Each number is 50 + 15 x the weight over its row's rms, rounded and kept within 0 to 99. Layers, rows and columns count from 0. The size before them is the row's rms in percent of the matrix's.

# layer 8 MLP down (transposed), 2304x576, rms 0.0442, rows 1650-1698, columns 432-503
089:53 58 62 45 92 26 32 42 68 54 73 28 52 42 51 47 59 18 59 37 65 24 28 50 64 39 59 40 53 26 70 38 45 57 60 50 46 94 58 57 33 54 46 35 33 27 52 34 91 29 68 58 45 41 67 23 50 64 56 34 41 44 56 53 49 50 33 50 64 40 48 48
102:79 35 30 33 55 42 47 31 47 66 47 54 59 51 43 67 41 41 56 50 56 48 27 55 66 56 64 48 46 49 66 63 45 33 42 30 36 59 63 53 31 38 52 41 58 50 37 57 43 68 46 60 45 59 62 45 66 59 52 27 43 61 41 64 46 54 52 31 55 45 43 63
097:47 33 21 57 50 34 42 46 61 52 49 56 53 59 40 70 39 66 49 72 17 51 60 36 62 40 60 64 50 72 53 48 43 37 15 69 75 43 53 24 43 46 48 81 64 47 57 69 61 51 57 19 51 68 25 60 30 55 59 66 72 42 77 38 35 47 50 67 54 53 81 62
105:58 48 61 60 50 57 58 53 50 34 33 46 49 65 64 63 29 51 33 59 55 51 78 28 73 55 53 58 36 47 46 53 59 38 40 46 69 41 42 52 54 48 51 69 50 40 47 53 48 48 67 62 36 58 43 75 59 62 58 46 68 45 60 33 67 33 40 42 60 42 48 53
098:50 59 57 72 49 31 50 57 52 66 57 34 93 36 58 47 48 46 35 43 63 33 58 58 81 21 35 47 21 63 51 43 63 51 51 29 53 55 46 74 40 80 62 71 36 83 33 42 83 27 50 58 38 65 14 44 70 33 56 13 51 62 40 40 50 42 83 79 65 53 46 61
098:62 19 48 45 47 54 38 70 28 63 20 60 32 82 49 51 41 46 55 42 51 64 79 31 54 40 51 58 80 41 59 24 15 49 69 54 33 66 82 66 47 43 62 71 49 76 49 44 55 32 47 34 45 51 65 32 66 42 39 55 15 41 28 34 58 65 56 43 47 50 65 55
095:30 22 56 45 34 68 29 35 43 68 56 21 55 50 26 56 53 40 30 21 53 72 54 38 50 57 36 54 68 75 41 67 58 58 51 56 38 43 62 39 56 36 28 85 68 33 43 54 56 45 44 53 37 68 63 17 28 42 63 57 65 25 54 75 49 61 56 43 41 50 55 22
077:45 49 39 65 32 31 39 42 68 55 53 62 41 60 47 49 60 37 31 75 53 34 34 10 49 69 43 60 40 69 36 67 40 73 58 57 49 59 58 53 48 39 93 43 60 39 59 49 44 62 48 57 53 48 32 48 72 30 50 65 45 80 34 79 44 74 72 44 83 63 49 50
100:61 67 87 29 38 69 70 69 30 39 61 21 40 72 52 53 53 33 51 28 40 41 63 45 42 38 40 68 89 38 44 46 68 49 53 71 71 56 63 20 62 66 53 53 46 16 35 51 34 67 54 50 51 55 53 35 54 54 39 34 37 90 55 42 46 23 44 47 45 39 60 64
098:53 48 59 70 52 50 45 54 25 50 41 52 68 62 50 47 41 58 56 15 37 67 53 38 52 36 27 56 62 45 62 62 67 32 30 23 65 53 34 20 44 66 22 47 49 51 55 27 36 55 61 58 53 31 30 11 57 57 69 48 49 49 58 49 53 45 88 38 30 49 40 55
096:52 43 49 35 52 44 57 40 61 73 58 70 50 48 60 46 51 43 42 46 50 54 42 37 55 51 15 52 56 51 25 55 62 57 75 69 36 33 41 33 48 61 56 61 63 48 81 31 39 24 62 53 68 53 62 38 44 49 36 58 47 76 17 40 77 56 38 61 37 56 38 56
099:50 36 46 34 75 48 58 42 53 39 66 55 27 63 65 39 58 35 66 40 41 33 36 17 65 51 58 59 55 68 46 24 37 88 45 46 50 67 36 77 53 30 49 81 57 59 38 56 40 59 68 65 23 43 54 39 32 69 37 34 52 58 57 14 25 43 57 72 43 54 66 56
101:42 49 70 66 46 58 35 47 53 25 48 50 46 57 45 20 38 50 53 38 63 41 60 42 71 28 58 34 81 28 61 53 40 45 90 58 49 44 45 62 55 63 49 20 51 60 54 53 67 60 45 31 75 71 35 40 47 50 42 31 38 68 34 35 69 42 44 58 55 85 58 62
097:52 25 22 32 39 40 68 28 58 40 55 32 36 44 53 52 57 45 53 48 55 82 62 31 49 66 39 55 44 41 72 45 61 65 49 49 73 41 55 33 59 47 39 52 73 49 62 39 46 21 57 37 52 43 53 37 62 66 57 59 83 60 59 39 54 62 67 46 51 69 38 37
097:30 41 32 75 46 38 42 47 33 63 54 27 45 46 48 74 67 32 60 61 66 51 79 33 38 58 77 56 47 60 55 42 53 45 43 53 60 53 77 66 48 62 75 63 63 43 40 44 63 50 44 54 50 45 42 47 56 39 38 22 48 24 58 47 45 46 24 61 52 23 56 47
117:44 54 48 42 80 60 52 49 44 43 57 39 88 40 54 47 60 69 41 52 35 74 53 66 42 55 78 78 48 51 32 50 54 25 31 46 50 69 34 47 42 78 16 55 64 56 62 30 72 40 45 38 51 38 80 62 56 49 76 24 50 46 58 47 40 43 81 74 15 60 17 51
090:62 58 44 43 65 41 60 48 52 56 35 85 59 40 86 56 46 51 69 61 54 32 81 27 53 66 62 22 59 57 45 49 49 31 68 56 71 30 58 61 52 66 49 60 43 34 81 22 44 56 15 30 53 74 39 56 74 37 58 81 33 70 49 59 41 46 29 39 47 40 45 40
101:36 74 59 57 56 63 30 60 45 27 50 59 54 57 60 24 15 44 69 57 79 68 57 42 41 37 57 50 74 56 48 28 38 36 30 37 52 70 60 51 37 42 37 57 69 32 24 56 61 58 67 25 35 36 65 46 29 51 44 55 68 60 56 27 41 65 60 72 45 70 50 43
106:52 38 78 49 83 67 52 32 42 40 35 38 53 54 44 58 39 35 66 68 54 48 56 59 56 52 58 54 74 52 33 48 72 48 52 49 23 62 43 44 44 40 58 41 60 67 44 21 49 55 34 51 56 53 24 34 44 47 57 28 76 52 35 76 92 80 91 64 42 34 45 32
104:31 42 56 28 37 46 39 39 38 51 48 79 52 33 51 58 61 59 41 34 60 48 62 50 59 43 43 43 28 50 53 44 59 57 44 81 49 30 55 57 47 55 30 44 54 69 46 21 68 48 48 47 42 55 57 16 31 42 36 50 44 46 42 35 43 61 39 57 49 58 78 51
100:47 31 57 27 70 64 72 65 32 62 53 47 23 45 57 43 56 65 49 42 44 50 44 74 55 75 88 38 25 28 74 48 71 47 40 46 52 46 37 37 43 50 14 57 42 64 70 72 31 29 42 26 50 19 57 72 69 26 76 45 53 43 71 40 34 55 53 27 49 50 45 48
101:48 48 77 14 56 30 21 46 64 51 56 22 38 40 32 60 55 49 42 36 78 44 40 43 60 39 16 79 78 40 44 52 51 46 46 59 18 61 59 36 66 28 62 69 52 22 59 29 43 33 47 50 47 71 44 47 39 37 60 27 57 50 63 47 61 47 69 44 65 55 41 76
099:72 52 64 50 74 55 53 52 43 79 63 59 31 79 49 53 37 41 47 52 62 51 39 52 30 63 49 80 67 48 42 66 38 33 56 61 45 61 45 39 57 70 58 46 35 66 47 64 68 54 54 76 50 41 53 49 51 30 64 45 33 72 69 48 69 32 66 35 61 45 54 52
095:24 37 44 61 58 79 06 44 38 38 66 34 48 46 62 30 12 39 23 58 46 61 35 68 43 63 45 59 63 54 48 46 60 53 42 59 56 71 53 56 38 50 53 38 71 49 60 39 53 56 75 45 61 50 48 40 40 30 22 10 39 61 76 35 72 48 33 53 53 33 42 55
108:75 62 87 43 52 58 42 38 69 56 57 54 45 53 42 71 20 36 67 35 48 59 41 56 27 26 57 48 37 44 85 69 64 44 61 62 79 39 56 54 67 80 70 35 37 63 70 59 78 40 49 63 54 20 46 34 45 43 29 64 72 56 29 47 45 49 27 43 70 66 47 55
111:61 74 52 58 32 47 57 59 53 85 37 29 72 19 50 44 49 73 38 49 57 43 63 47 27 44 53 64 50 63 63 59 46 79 35 62 54 68 39 61 59 71 42 37 46 21 37 37 38 57 22 52 28 66 45 28 58 81 59 41 45 67 51 88 61 36 55 52 29 58 48 38
105:72 22 54 58 41 60 43 53 57 43 60 48 64 34 44 28 54 61 32 34 29 50 56 43 73 75 50 57 11 51 73 30 64 57 46 12 59 60 63 37 75 56 39 48 13 52 68 50 63 68 68 43 62 43 31 62 52 57 48 40 35 32 66 47 37 50 40 39 29 51 50 57
100:39 30 23 62 49 52 82 72 35 32 66 24 81 38 30 36 34 64 73 68 59 15 15 49 32 41 48 33 53 41 54 49 73 22 42 58 40 13 45 81 54 47 55 42 79 63 61 77 33 48 27 47 69 46 67 55 53 44 56 41 55 48 48 49 54 52 72 60 44 25 59 49
107:36 38 46 45 76 59 87 32 59 62 57 25 14 55 37 49 66 57 58 40 77 47 63 66 64 33 63 38 39 45 45 48 77 51 48 40 36 40 73 54 49 58 40 27 38 43 74 45 45 60 50 60 32 48 52 56 32 66 37 44 55 61 58 64 15 49 56 45 40 46 38 30
104:33 57 62 47 56 22 38 35 44 62 44 46 14 25 65 76 42 45 31 48 48 44 43 42 39 49 47 60 48 57 02 69 61 41 24 51 70 57 74 88 42 51 31 56 54 43 52 64 40 59 43 50 30 69 57 52 58 13 68 74 84 37 27 58 46 41 60 42 56 72 74 40
089:33 79 39 46 67 52 56 78 49 39 80 47 51 55 49 65 45 22 23 26 41 49 39 34 58 50 47 50 49 54 54 48 70 79 33 42 46 31 64 59 64 58 62 75 52 59 83 62 46 67 80 70 57 53 45 68 44 36 61 43 31 51 87 50 39 52 66 61 45 36 79 47
099:68 48 34 24 42 55 32 39 75 43 60 60 44 62 41 64 33 37 71 52 59 50 67 65 54 47 50 46 60 42 56 52 69 62 12 35 46 52 52 47 59 33 34 50 52 23 43 64 43 32 25 75 46 45 47 71 54 72 62 57 63 60 63 38 84 68 68 48 56 57 75 55
099:29 35 59 33 38 58 35 60 82 19 77 27 50 90 29 67 58 39 53 54 36 43 40 48 59 72 60 50 70 45 42 52 64 48 22 70 55 34 45 63 34 47 62 91 55 38 43 57 67 80 40 54 63 55 51 62 79 33 37 75 60 59 58 50 30 42 73 45 40 28 61 43
100:46 54 50 48 41 49 66 48 12 59 46 52 49 46 68 62 40 54 42 63 42 70 64 49 81 40 13 50 43 57 46 18 41 25 31 49 48 37 57 55 56 52 47 57 49 37 30 26 66 43 38 71 60 49 38 19 34 59 14 33 34 44 64 48 51 53 52 58 54 37 17 41
095:39 84 37 57 36 55 40 36 50 24 40 35 61 49 99 44 40 71 45 89 47 71 18 59 44 34 57 50 48 41 42 46 46 35 57 46 40 72 41 48 48 38 26 42 25 40 38 42 73 35 51 48 65 53 66 52 40 67 62 35 61 82 27 65 55 42 47 85 99 72 66 24
110:46 70 40 55 62 54 59 31 31 72 63 36 36 41 15 59 34 48 59 31 50 61 59 66 45 64 66 35 44 43 65 46 40 43 60 47 64 50 35 80 54 57 57 82 70 49 56 30 44 46 35 44 38 54 51 38 35 42 37 35 43 69 45 41 62 72 35 54 79 39 40 54
092:44 38 41 48 74 17 63 53 42 51 34 48 55 02 53 27 50 51 48 58 48 56 59 78 58 44 49 42 52 47 40 43 52 36 59 55 44 45 48 51 49 40 22 55 57 31 12 36 33 28 49 41 59 59 62 40 65 47 58 38 26 53 35 63 61 41 82 49 68 47 34 76
107:54 52 40 12 94 37 61 29 27 43 54 43 41 30 67 54 47 41 52 56 40 47 44 48 51 58 41 53 55 37 26 62 51 63 59 54 74 42 78 48 47 63 48 34 63 59 57 28 43 46 39 29 65 55 72 58 56 45 40 57 30 55 34 52 53 40 43 55 51 71 45 50
097:56 24 59 36 45 38 57 31 48 77 63 66 55 41 67 31 04 51 53 14 26 63 54 43 62 13 42 59 42 52 46 53 52 37 85 69 21 60 48 31 82 53 55 48 34 61 52 33 31 27 54 47 40 44 43 39 28 32 43 57 44 41 45 80 43 55 49 53 28 50 52 43
101:51 30 34 61 44 44 43 39 65 07 48 34 42 53 46 44 61 43 34 70 49 63 60 46 70 58 53 74 57 57 34 53 66 39 44 53 51 48 16 82 41 69 68 37 76 42 56 37 69 60 34 55 58 63 32 57 29 57 56 25 48 40 62 46 53 48 35 44 64 55 53 44
106:50 56 74 39 46 33 68 69 66 29 64 53 54 40 35 59 30 51 49 63 42 28 58 55 51 38 60 56 39 43 55 68 45 37 51 35 44 43 44 63 55 30 46 60 60 47 53 49 56 50 42 35 52 29 44 32 31 55 45 26 87 25 43 82 50 64 30 51 41 51 55 31
105:51 71 65 61 66 51 56 62 96 35 25 49 54 66 35 63 62 38 47 37 31 50 55 75 56 86 65 52 78 41 70 73 43 62 65 50 63 59 64 50 55 65 57 24 29 40 67 36 50 36 52 43 60 31 14 42 62 50 57 37 53 42 85 49 66 50 50 68 52 50 66 59
101:34 99 43 56 58 58 54 62 22 25 47 45 56 63 30 48 52 43 57 14 25 54 85 49 57 08 41 57 32 77 57 37 29 38 40 49 79 31 26 28 58 54 57 56 33 30 57 52 38 37 54 56 43 62 28 56 45 51 30 44 56 61 33 50 38 58 43 56 56 79 56 62
100:58 59 17 52 35 70 50 56 80 24 53 39 36 42 69 49 37 52 17 50 48 49 61 73 70 36 65 56 52 52 64 47 63 11 36 61 51 80 55 45 67 63 49 58 41 57 39 69 24 79 46 56 58 65 36 55 34 43 45 26 40 25 46 61 27 34 41 25 41 74 44 44
107:61 65 38 72 45 63 66 42 44 40 61 21 50 37 36 26 39 37 30 44 58 41 64 49 49 72 42 49 63 66 51 73 46 48 19 34 38 57 86 65 61 70 38 62 31 40 50 75 51 65 13 42 33 66 30 55 35 15 24 74 29 60 44 50 74 53 47 40 67 47 56 41
091:47 76 42 45 65 67 68 62 67 61 59 45 66 57 52 40 20 39 34 45 45 39 63 35 67 51 59 40 40 94 30 52 25 46 54 67 64 29 30 53 51 53 36 63 48 30 37 52 27 34 58 60 38 47 69 24 37 63 52 44 16 32 73 56 30 34 28 60 90 73 23 39
098:57 36 47 63 66 41 38 37 35 41 74 40 42 42 62 63 27 66 17 27 56 33 51 34 66 53 49 48 38 42 70 55 99 55 49 48 46 35 68 71 59 61 74 65 43 53 37 38 61 49 32 66 63 66 50 56 76 66 56 49 45 53 60 55 69 68 64 09 40 63 34 31
092:42 60 51 27 48 48 50 49 33 60 56 54 65 49 65 41 57 56 49 38 33 47 65 57 49 60 30 25 47 48 52 83 28 49 37 70 43 44 38 61 84 28 55 57 41 38 37 28 42 67 43 64 42 57 50 74 51 38 41 73 43 47 29 71 47 67 40 53 54 63 39 38
097:24 34 61 63 83 35 78 58 34 56 56 44 72 02 35 45 32 75 80 54 81 63 75 73 56 37 35 33 58 32 76 43 86 46 71 72 57 74 63 36 54 71 49 68 51 55 50 51 43 50 51 58 56 46 70 79 66 62 37 56 51 58 80 60 48 40 53 44 24 13 57 65
# layer 8 MLP up, 2304x576, rms 0.0879, rows 1651-1698, columns 432-503
100:67 69 51 61 61 52 48 69 47 43 44 43 32 44 09 32 46 28 42 71 42 63 51 60 55 18 55 29 45 31 39 59 45 51 48 44 55 53 50 76 61 44 66 32 47 60 59 58 62 57 43 39 19 46 60 47 59 41 39 45 73 45 60 53 33 57 57 67 65 13 65 50
097:64 37 54 51 48 59 54 64 64 65 26 51 51 51 49 23 67 13 50 41 32 59 58 63 42 42 58 32 47 48 35 59 55 45 55 62 60 68 83 70 19 50 30 73 46 54 30 63 41 53 77 49 66 65 37 57 42 42 52 54 45 52 61 69 26 47 41 45 60 88 64 31
102:37 54 73 62 60 20 37 59 36 61 18 66 53 84 56 61 49 36 15 43 64 74 51 33 33 45 21 22 54 56 75 49 57 50 32 68 41 64 70 72 68 44 47 18 40 49 32 29 50 56 40 45 32 56 57 28 51 74 38 40 15 38 53 57 37 29 57 11 51 45 75 55
101:37 58 45 48 51 46 48 59 59 44 67 57 56 55 36 59 38 40 32 63 36 36 56 35 40 72 74 42 35 38 46 48 47 56 32 46 56 42 66 75 49 37 23 58 56 45 47 54 73 81 53 20 72 63 37 45 40 59 06 34 26 58 48 55 60 66 45 38 45 43 37 44
104:65 43 62 30 49 50 30 30 47 42 01 58 52 54 46 40 29 70 57 51 42 52 43 41 32 45 64 46 39 62 40 34 51 63 59 29 50 55 48 80 20 57 39 59 45 61 64 61 64 56 53 42 37 43 63 47 64 61 49 45 45 58 46 39 71 62 43 55 68 45 60 59
095:42 69 26 51 62 35 28 67 53 39 42 63 59 27 36 35 56 52 42 50 54 54 56 56 54 55 41 56 59 33 34 60 27 37 54 47 59 40 27 18 18 45 45 39 56 34 47 41 05 54 44 74 55 57 80 34 50 37 49 19 33 43 58 28 41 46 57 67 46 69 57 78
081:65 55 45 35 68 58 81 59 69 23 28 66 50 51 53 25 48 58 47 44 61 55 72 74 41 46 40 55 45 48 55 46 75 58 70 35 64 47 39 18 80 22 06 54 34 28 43 50 74 48 56 78 72 44 23 69 53 40 41 35 41 54 48 53 45 85 43 41 75 23 49 28
098:60 49 63 45 42 39 35 63 32 61 37 55 58 54 73 45 81 55 53 44 44 63 43 70 26 42 39 60 35 40 51 56 42 32 43 16 51 29 35 34 36 75 35 63 52 26 36 59 44 48 75 77 25 67 18 55 55 39 67 38 45 76 63 42 42 25 75 43 57 43 79 67
099:76 51 26 08 29 38 73 47 48 49 63 48 60 53 40 51 57 43 65 34 33 69 40 70 26 48 43 45 51 37 67 47 51 40 47 62 78 57 41 52 54 35 33 43 53 34 49 58 68 29 48 52 58 29 52 24 42 48 66 53 27 50 54 33 52 41 50 60 48 68 45 51
099:42 83 47 40 47 21 53 66 58 67 31 57 39 34 42 36 66 75 24 48 49 37 42 72 30 50 37 56 54 43 46 32 74 38 52 30 25 60 51 61 66 47 72 59 56 48 33 37 39 51 32 45 47 15 77 44 42 56 12 63 29 47 61 55 41 49 48 33 30 51 52 51
100:56 32 49 31 43 34 33 58 34 54 49 56 32 40 55 84 64 54 66 31 47 26 31 54 34 60 42 57 51 45 48 69 38 44 32 51 71 49 50 52 37 63 44 30 41 37 43 69 42 24 42 36 76 85 81 87 64 64 48 58 56 36 43 33 29 55 18 64 66 71 57 49
100:49 22 49 73 37 93 27 38 56 62 62 37 37 69 24 56 59 73 59 34 69 36 62 67 61 61 25 44 22 60 40 65 31 56 51 66 66 75 45 64 25 30 64 39 44 72 46 50 42 43 67 75 61 56 53 56 74 52 61 77 66 60 60 18 37 51 45 50 39 43 47 44
098:39 56 53 61 45 42 77 31 51 46 58 48 42 42 30 61 56 44 49 74 53 28 57 24 40 40 32 59 43 41 56 24 20 47 52 33 63 35 48 50 63 61 52 64 37 71 16 45 40 38 59 36 25 44 87 78 39 64 55 36 60 37 33 28 44 69 53 76 31 65 07 58
103:28 46 60 47 40 56 61 51 48 82 59 65 44 45 65 61 64 39 70 56 48 75 54 54 55 33 83 56 42 29 75 47 48 41 30 56 21 80 48 43 54 63 55 50 65 56 44 59 64 29 40 53 50 51 39 59 55 62 51 47 47 63 53 43 31 57 43 34 55 81 74 40
113:73 31 74 52 32 52 69 38 51 50 46 42 56 38 32 72 55 40 59 32 82 55 65 51 52 75 28 57 48 59 47 30 61 52 57 55 68 12 33 44 54 56 74 54 43 41 37 51 71 62 56 53 50 31 45 54 28 27 56 35 40 51 35 54 27 35 50 75 51 59 51 84
096:38 48 26 51 70 45 30 47 51 54 53 59 28 68 44 66 50 50 35 67 59 28 66 76 61 19 50 61 60 48 81 44 52 25 62 59 71 36 47 63 42 55 26 63 07 41 36 49 18 56 45 57 41 51 52 46 58 42 75 47 35 72 60 35 32 49 38 66 72 32 52 20
106:30 81 71 57 70 47 66 47 49 69 44 46 26 62 41 44 36 68 53 49 55 37 51 47 43 53 61 43 53 43 42 68 63 46 40 55 52 60 69 44 50 50 68 61 68 51 40 33 42 34 38 78 63 31 44 50 27 34 52 52 38 74 74 66 39 61 62 43 41 61 55 48
108:56 59 59 66 51 14 49 51 71 60 51 62 40 68 26 69 31 42 58 60 77 72 54 55 25 49 35 65 53 35 44 57 74 52 54 41 36 70 46 41 67 46 18 68 67 39 40 35 43 45 65 46 51 59 65 56 41 39 77 47 62 50 38 31 66 36 23 40 58 39 45 57
106:62 19 25 45 41 29 32 61 53 52 31 33 39 54 72 74 64 44 24 54 34 70 62 46 41 37 24 73 60 66 46 62 33 44 63 65 68 38 39 40 55 56 58 53 05 56 71 46 45 61 55 66 82 59 49 47 85 66 56 29 51 62 40 57 42 74 30 57 49 54 63 30
102:71 50 73 53 74 75 49 43 76 66 52 83 54 55 57 67 47 46 36 53 48 46 55 60 34 48 61 63 44 77 64 42 41 54 39 50 80 52 42 45 33 63 64 22 62 54 55 56 50 81 51 51 86 54 63 39 24 62 31 58 42 57 45 62 56 90 60 10 41 33 66 67
100:18 33 60 60 38 58 19 57 63 46 78 73 60 73 35 45 54 47 45 39 49 34 76 65 50 59 48 54 35 27 37 52 40 37 54 65 35 37 71 56 63 55 27 48 50 76 46 54 37 26 36 39 83 59 50 52 43 33 49 17 52 21 56 33 33 31 43 37 53 28 33 45
103:35 57 36 38 57 41 58 67 57 54 84 55 59 29 49 86 43 28 52 25 52 43 70 46 59 31 41 48 46 66 56 57 60 46 65 48 41 84 21 36 67 07 36 70 37 52 66 14 41 76 68 63 62 55 39 57 42 65 47 38 34 27 49 58 34 62 19 58 55 50 87 40
095:65 22 71 48 39 41 36 47 52 42 61 55 18 46 67 19 80 43 36 25 71 40 62 48 45 48 66 44 63 58 44 35 41 47 57 67 52 32 43 54 63 21 52 53 56 58 18 51 41 46 47 63 52 67 73 39 63 34 39 62 44 72 78 62 48 43 70 22 50 52 42 46
105:34 43 70 35 26 44 09 56 63 53 57 53 42 58 45 49 45 45 42 60 53 58 48 55 44 41 44 59 48 35 39 48 13 55 47 49 45 64 42 63 36 46 40 35 47 51 62 58 51 53 16 50 51 31 44 43 65 51 37 80 59 68 50 36 23 77 60 36 59 59 54 62
112:58 30 62 62 60 58 87 29 38 60 67 48 59 58 40 74 21 36 27 70 35 50 64 47 58 32 54 60 25 62 51 36 63 74 62 56 79 64 36 72 59 55 58 55 38 35 57 33 44 68 46 93 63 38 62 59 60 72 07 21 57 55 43 27 64 44 65 54 51 18 32 51
098:36 56 51 52 59 44 50 62 67 29 47 55 44 59 45 44 53 60 38 23 64 45 46 37 58 60 61 75 33 53 45 50 56 21 35 58 31 50 72 28 44 38 52 45 68 56 42 60 53 49 41 61 68 31 92 19 42 33 22 67 36 59 53 61 28 47 67 52 54 64 75 32
101:37 71 69 43 50 50 35 40 37 42 22 64 38 40 63 35 57 39 43 52 45 58 43 49 18 63 51 58 32 73 76 55 55 62 56 43 41 26 75 30 74 52 24 58 48 44 68 42 74 76 70 64 76 65 37 54 49 65 23 58 62 45 36 50 73 45 41 54 33 51 53 65
108:29 71 61 64 58 44 38 35 66 66 39 43 61 40 38 50 43 30 52 73 55 38 61 40 25 55 40 70 31 48 48 56 28 64 33 52 45 51 30 64 58 63 61 62 61 38 40 46 48 69 24 47 56 41 15 63 56 43 65 87 48 14 65 34 30 49 33 75 33 71 86 37
100:43 43 38 54 56 49 31 36 40 47 57 51 41 52 50 48 72 68 61 44 26 67 58 36 60 38 56 44 53 47 51 57 49 54 35 44 44 80 67 52 41 39 26 54 59 53 14 50 48 69 67 38 73 49 39 80 89 40 63 36 41 38 53 14 62 63 42 71 63 21 67 56
090:42 54 37 29 20 58 53 57 36 43 33 48 58 31 63 34 24 79 59 51 63 68 45 61 45 37 52 19 58 43 19 42 55 25 50 16 60 84 46 27 58 23 36 28 58 39 44 81 47 39 36 61 75 49 67 59 45 64 25 74 47 58 75 50 50 59 33 61 37 33 46 33
099:31 51 58 33 63 39 45 45 49 43 42 28 62 55 58 87 38 52 32 52 67 46 54 38 55 34 40 29 34 22 49 65 69 47 71 47 66 63 66 46 24 64 57 57 54 51 31 59 61 49 45 65 34 50 52 39 38 89 36 57 59 68 44 43 58 52 55 41 53 34 54 34
098:35 37 42 52 50 50 60 34 75 43 22 70 39 35 26 51 30 44 76 55 45 32 64 51 72 66 57 49 66 49 64 60 59 30 63 26 36 69 18 12 48 59 31 49 46 49 47 33 43 70 41 02 51 47 34 49 56 34 55 34 46 40 58 67 26 38 46 23 67 36 99 49
097:51 31 35 63 37 53 81 67 76 59 59 73 61 55 59 40 63 39 42 65 35 28 73 42 48 55 16 60 42 37 39 56 57 31 50 47 39 59 50 51 72 45 45 40 29 55 35 61 27 52 59 48 40 26 67 44 63 55 47 70 35 60 51 55 23 26 43 54 76 46 74 28
096:36 20 68 36 57 56 36 23 37 79 67 80 64 56 65 79 37 57 19 38 49 25 51 62 66 85 18 47 56 46 46 55 45 48 46 64 35 23 40 49 49 38 82 54 59 32 42 45 61 24 28 65 42 53 58 73 56 27 36 29 60 35 53 35 38 76 55 14 35 25 41 29
103:59 47 63 51 31 28 70 38 20 36 60 53 55 52 37 61 45 53 27 51 51 40 59 54 27 47 67 34 42 35 69 74 34 37 45 49 33 34 74 50 39 52 71 47 24 49 45 70 72 46 72 42 82 73 41 22 63 70 26 71 37 41 50 65 50 57 74 56 49 47 35 59
097:50 67 46 58 66 47 17 62 48 99 65 53 55 64 56 47 53 24 36 39 35 59 53 54 41 58 30 37 61 16 46 49 49 41 65 46 93 67 47 75 67 58 62 35 51 58 92 51 39 32 65 59 47 44 43 77 33 63 54 29 47 62 31 46 30 62 47 49 68 65 20 55
105:55 73 43 40 45 47 74 54 74 44 58 59 75 56 52 59 11 33 62 46 67 46 55 65 22 42 70 58 35 43 79 57 36 70 59 50 62 73 62 69 53 41 38 58 48 53 53 55 41 28 71 64 49 64 63 48 38 29 57 55 40 40 58 63 53 62 48 52 47 65 41 44
094:60 22 67 67 47 58 37 71 51 54 53 49 43 40 29 56 64 60 14 47 37 52 62 52 54 58 47 48 50 41 51 27 81 56 42 59 55 43 41 46 60 60 60 00 65 56 42 56 58 61 67 43 34 61 83 23 67 20 45 65 33 54 32 24 56 61 50 79 60 33 65 60
094:21 46 53 27 48 56 44 40 12 57 62 35 81 54 59 79 38 47 57 61 46 41 55 52 69 34 55 46 62 44 27 35 46 38 71 63 46 72 70 45 55 76 32 39 39 40 61 60 60 59 34 28 42 68 65 14 23 60 67 07 61 32 34 58 54 40 42 66 59 47 68 37
105:65 61 51 46 51 72 59 44 54 68 76 38 53 46 19 78 43 28 49 47 45 32 75 48 33 58 50 54 58 60 46 63 65 42 50 62 32 40 46 52 30 32 90 42 54 22 36 34 35 59 42 48 48 52 66 70 34 31 37 60 36 59 44 55 79 64 47 29 58 35 88 51
098:54 73 41 91 07 54 32 70 19 60 63 49 60 49 55 23 55 35 57 59 25 28 41 40 63 54 33 27 51 56 40 16 56 33 56 43 32 79 44 59 39 48 27 47 42 56 49 46 65 49 61 59 52 20 67 37 46 54 80 48 31 62 42 36 67 39 56 90 36 40 57 46
101:72 29 84 76 49 36 44 30 47 59 52 64 36 53 43 41 30 60 53 42 41 51 59 48 80 46 17 43 54 69 63 58 57 45 38 40 54 55 61 70 51 62 49 33 54 67 31 94 59 76 69 30 63 28 14 49 34 54 57 43 36 37 71 58 70 60 67 38 54 28 32 61
098:68 36 45 00 54 49 40 41 24 57 49 62 34 45 54 38 56 70 77 59 66 75 16 69 48 69 32 50 50 24 29 38 28 55 44 30 44 66 38 41 52 44 56 43 42 50 62 37 58 33 38 47 62 55 28 70 51 23 42 70 40 51 83 42 73 51 57 57 55 48 65 51
108:40 35 62 27 53 35 61 57 52 56 29 44 53 45 40 79 62 59 31 47 63 46 69 51 07 50 67 33 60 60 48 77 60 28 34 43 46 63 44 48 46 59 27 35 54 39 62 43 67 54 58 44 53 54 44 64 53 43 44 76 52 39 40 48 49 20 52 29 60 62 57 65
097:77 71 55 42 49 66 28 22 25 44 61 49 42 38 63 51 55 63 57 54 60 51 55 64 54 55 54 42 50 33 66 41 32 55 24 84 48 46 51 32 61 29 56 27 43 38 55 52 35 51 67 45 45 66 11 58 51 56 29 42 45 40 69 86 62 60 44 44 27 76 64 53
102:40 35 61 74 61 70 06 65 26 50 47 57 61 37 28 55 70 40 67 61 41 35 45 78 40 67 70 60 55 41 49 54 60 63 48 63 23 29 72 64 44 58 52 34 75 34 41 63 50 51 35 66 53 31 27 39 61 23 49 26 37 66 69 44 55 48 56 61 35 29 62 46
094:47 32 29 78 69 62 38 51 63 49 64 34 34 47 42 39 53 18 47 48 66 60 44 52 28 51 48 39 33 47 54 47 43 48 51 57 54 63 46 59 78 59 48 80 75 70 38 40 40 59 70 38 54 33 32 50 62 49 34 48 44 47 54 58 62 09 51 77 63 45 62 55
102:46 39 52 39 82 67 46 28 66 62 51 25 57 61 63 50 54 46 34 32 61 75 71 65 43 62 45 48 41 25 38 49 53 48 41 46 66 76 32 28 58 85 67 58 58 49 35 50 44 82 65 39 33 58 66 40 25 28 21 40 53 50 30 52 76 25 73 54 46 65 45 48